Part of a small language model's weights.
Architecture: rotary positions, biases, untied embeddings, attention and MLP in parallel.
Training: 336M tokens, 10249 steps.
Each number is 128 + 32 x the weight over its row's rms, rounded and kept within 0 to 255. Layers, rows and columns count from 0. Numbers have three digits each. The size before them is the row's rms in percent of the matrix's.

# up: layer 8 MLP up, 1920x320, rms 0.0821, rows 1909-1919, columns 40-79
# down: layer 8 MLP down (transposed), 1920x320, rms 0.0362, rows 1909-1919, columns 40-79
up1909 104:108157146113102091102156118175188115090153113153111162168128187172124069116186125164134111187110155119146128075172106108
down1909 100:139127145110120162104115122095098133128113060101187100129142149126118162177158186143078116127109119169123121114142134104
up1910 106:130233161167109075133094160119116153096101172135096161129195115085131135137113100136168175158170179117137136139186102154
down1910 109:146138134145111162127163145112103108155090128083131166166175148093135136162172154131172156181121119105079143136141124102
up1911 099:113138134137095162072106044143101095166174182076140113115136160139070158047092131069169121139138158100144157070064088138
down1911 104:104130095133124138126119176097126142071116145181174157144098117185160091084115129173133147086190068083174117158152138158
up1912 093:144097112095192087135094134081130120085108142108167078135143164101135154180145129119104125171149112121135156118152102125
down1912 087:134097100201146105085170078135087151155146103131172160135099095154151149113121136162117127104153124140080142097127154111
up1913 099:142136119198148087152099108114061126183175107067186150108126140076163071105094107131151152097127131096128137093171136125
down1913 098:143090116121134163102104106142078150126116101132131170103137120140165161144088144100144117104137112135088181107082120137
up1914 098:122125111159131070153118112127108098083169112071162094104081133144129144160082098136140123148082203137183130093180119130
down1914 092:024122146156093145136136155099121126132097136109210120141110111139169098166157161119059159189166169115115186120127159172
up1915 088:147160124112186154128092101127144080189097128136124164120113124098168197065120122123100090159143178143095171166157096143
down1915 092:166067132152121105106171121130078078120159120114164124139130130194119122126119125173129099100095100129157114164103107085
up1916 101:127115095103202128122106110115139153112114081120129172165156123093188137112125060108144121125132187121074128113128141157
down1916 095:140109123088097127110118126164074138152072169149138105105181141146086125196140098144130168150131075123187138081118146087
up1917 103:052108160151104101123137047174113155193143115085070147119104095115055153129078101147095131182141084148067164102146155072
down1917 099:129154102103111124137122130056133165098157134127186122108145056139069119129083114152115132127110148132136195176122110129
up1918 095:156168174160100192114108161150119161163137105096147148150147108065171186103118133085093092102135142063139134055170149124
down1918 092:143118063099156089097138106104125081114135108194200057123110131152127102111086157155149139149146169083142121116140149151
up1919 103:176121176178117102184117144166176125163125086099127070086155167092122096150084173112177109070132100077099142048144134103
down1919 101:152160125167172122188107098114130150128122127147061120108049203087152113132122161118078194146110135093080146103184030130